From a checkpoint of a small transformer trained on Wikipedia: vocabulary 8192, 6080 steps.
Each number is 128 + 24 x the weight over its row's rms, rounded and kept within 0 to 255. Layers, rows and columns count from 0. The size above them is the row's rms in percent of the matrix's.

# layer 4 MLP down (transposed), 1024x256, rms 0.0842, rows 951-956, columns 0-127
size [ 77 102  89  85  89  92]
[[141 100 122 124 116 142 184 121 114 140 140 133  84 167 137 130 102 147 141 109 130 130 141  93 173 101 153 101 110 151 152 122 102 121 129 117  95 123 108 135 130 136 114 136 165 125 127 141 150 135 129 137 188 121 168 160 106 124  89 112 100 142  79  75 142 160 143 132 129 154 141 127 114 117  98 111 158 117 117 118 124 140 119 115 146 134 151 118 142 109 104 149 137 123 157 160 100 147 124  94 135 131 121 145 167 137 128 104 155 164 128 102 108 130  98  89 114 106 132 119 138 118 174  86 114 104 176  78]
 [128 110 161  75 135 150 125 159 137 120 117 122  87 118 123  96 124 109  76 105  88 108 123 113 149 181 125  97 182 140 141 157 141 134 121  78  90 114 147  67 153 142 132 136 118 112 126 106 130 121 138 100 151 102 115 140 130 145 128 142 103  98  90 133 114 120 156 118 150 112  99 122 144 118  38 143 146 141 133 145 101 140 121 108 114 102 163 111  82 151 176 123 141  72 101 117 110 152 140 151 133 106 141 113  94  77 128 132 119  98 202 133 156 138  75 139 143 138 106  65  84  98 107 109 113 142 140 119]
 [ 92 137 196 132 111 110 132 177 130 140 147 128 133 147 117 118 167 143 133 149  97  99  92 134 150 139 157  82 150 112 115 150 113  94 121 161 142  92 131 116 197 165 184 109 125 103 128 132 153 145 146 176 113 180 160 132 132 125 112 114 182 144 134 140 125 130 108 109 134 180  98  94 120 127 112 112 165 135  84 164 134 126 159 107 145 150 135 164 147 170 127  98  90 121 138 122 100 111 117 102 129 105 173 138 101 133 156 121 112 139 157 192 126 133 135 149 115 144 134 127 136 130 162 102 121 142 135 111]
 [137 120 116 138 104 140 168 154 136  99 120 146  99 145 166 165 114 110 143 149 111 123  86 102 144 139 138 154 100 165 126 112 126 141 124 135 125 108 103 127 176 122 140 139 128 148 132 128 150 126 127 179  96 125 120 176 133  99 126 136 104 118 125 165 151 134 138 123 134 120 200 121 134  88 151 134 121 110 123  73 122 144 159 148 148 134 166 131 100 130 113 140 124 122 115 108 124  81 100 137 146 132 109  97  90 142 105 126 118 138 123  82 134  81 118 131 126 134 125 103 131 102  85  88 109 113 146 138]
 [131 101 112  85 141 150  96  66 140 125 139  75 152 141 128 161 156 137 114 145 141 137 131 120 141 128 129 169 135 118 120 118 113  86 149 161 161 110 129 125 103 119 121 146  97 116 120 176  82 149 105 134 137 129 166 115 150 108 171 112 148 110 131 115 127 153 146 117 135 173 149  92 127 119 163  82 124 147 156  95 111 152 123 144 127 160  98 149 148 150 131 114 187 124  78 133 131 101 135  89 117 139 119  95 156  66 132 110  76 148 122  92 130  88 105 103  66 127 112  81 128 142 125  82 113  98 101 107]
 [158 113 103  98 110 147 135 151 112 144 134 159 147 109 118 124 119 176 136 114 125  89 163 117 126 148 115 159 172 166  96  96  99 130 107 123  90  91 103 151 128 166 147 137 132  83 116 151  90 147 102 146 136 168  81 111 115 119 140 115  84 109 139 113  95  99  88 113 145 143 116 154 169 129 117 110  83  97 151 136  97 121 160 153 124 129 123 135 116 103  88 165 139 134 126 136 102 130 130 116 130  98 135 195 143 107 133 132 126 139 171 105 131 131  74 114 157 118 102 128 110 120 110 116 163 109  97  59]]
# layer 4 MLP up, 1024x256, rms 0.086, rows 952-956, columns 0-127
size [104  89  95  90  92]
[[125 138 110 138  94 136 152  91 115 125  96 150 139  91  83 120 179  85 105 137 153 141 136  94 124 124 135 135 148 140 167 128 123 133 166 115 136 168 103 101 161 108 139 118  90 161 108 119 139 162 116 152 112 142 133 116 111 126 118  79 152 117  40 140  69 159 152 129 122 183 135 113 152 162  78  87 158 149 113 114 143 147  87 113 139 120 122 142 123 118 151  79 161  75 129 118 135 121 120 148  90 154 171 140 141 143 125 147 129 155 105  97 121 128 122 106 120 122  82 141 128 120 118 121 133 136 148 128]
 [132 162 125 113 186 154 120 133  95 139 159 147 145 113 132 162 118 134 136 164 127 169 116 108 138 162 114 122 141 134 141 162 124 174 144 125 114 107 147 155 106 114  89 132 100 109 116 108 139 128 115 152 145 132 135 129 133 116 149 157 119  82 119  94 135 124 130 141 136 157 143 104 142 137 165  79 119 134 177 132  97 130 109 160 107 141 112 115 164 128 102 130  99 107 124 120 153 146 172 156 125 156 125 138 161 147  93 108 149  93 123 122 117  93 104 127 109 116 108 142  56 129 145 117 100 119 102 173]
 [120  97 147 110 171 134 126 124 110 115 137 126 144 170 147 118 133 154 107 160 120 165 106 105  73 115  75 130 107 122 145 127 144 141 164 107 132 125 152 156  91 122 161 125 117 134 145 119 122 127 123 127 102 141 174 145 116 158 144 166 165 131  91 116 112 142 162 128 140 135 155 168 101 152 109 143 146 112  98 166 153 118 146  82 116 134 121 107 127 129 175  98 160 178 138 111 185 158 127 143 103 127 111 147 141 102 132 122 130 138 133 135 157 149  89 104 120  95 118 143 119 121  79 164 179 114 129 144]
 [132 135 136 103  89  93 123 106 159 105 134 154 133 150  62 113 152 116 118 119 138 164 127 126 172 103 134 143 183 122 163 113 129 161 130 133 116 140 129 116 108 141 153 151 135 132  95 154 144 133  71 113 110 159 134 125 126 110 120 102 136 164 102 125 137 132 115 191 161 117 178 132 109  73 129 112 150 146 120 129 166 134 110 155 169 115 133  86 178  86  96 170 128 114 141 132  82 136 141 119 122 126 131 140 112 113 171  63 113 122 120 107 144  89 140 119 157 114 126 146 142 128 110 153 121 152 144 150]
 [ 96 159 135 135 156 107  64 119 139 112  80 128  88 126 115 163 138 123 121 183 120 133 118  94  73 117 138 147 110 154 161 151 161 168  89 145  76 129 113 160 125 169 128 127 165 165 102 108 172 114 106 139 126 125 125 165 106 133 140 117  83 125 155 150 149 136 122 105 159 112 129 147 114 102  97 151 132 107 125 148  90 155 130 116 141 114 131 118  95 122 144 147 148 149 174 136 162 150 124  99 107 140 107  97  82 135 110 109 156 136  89 135 119 119 125 110 106 116 105 135 123 137 139 156 141 106 102  94]]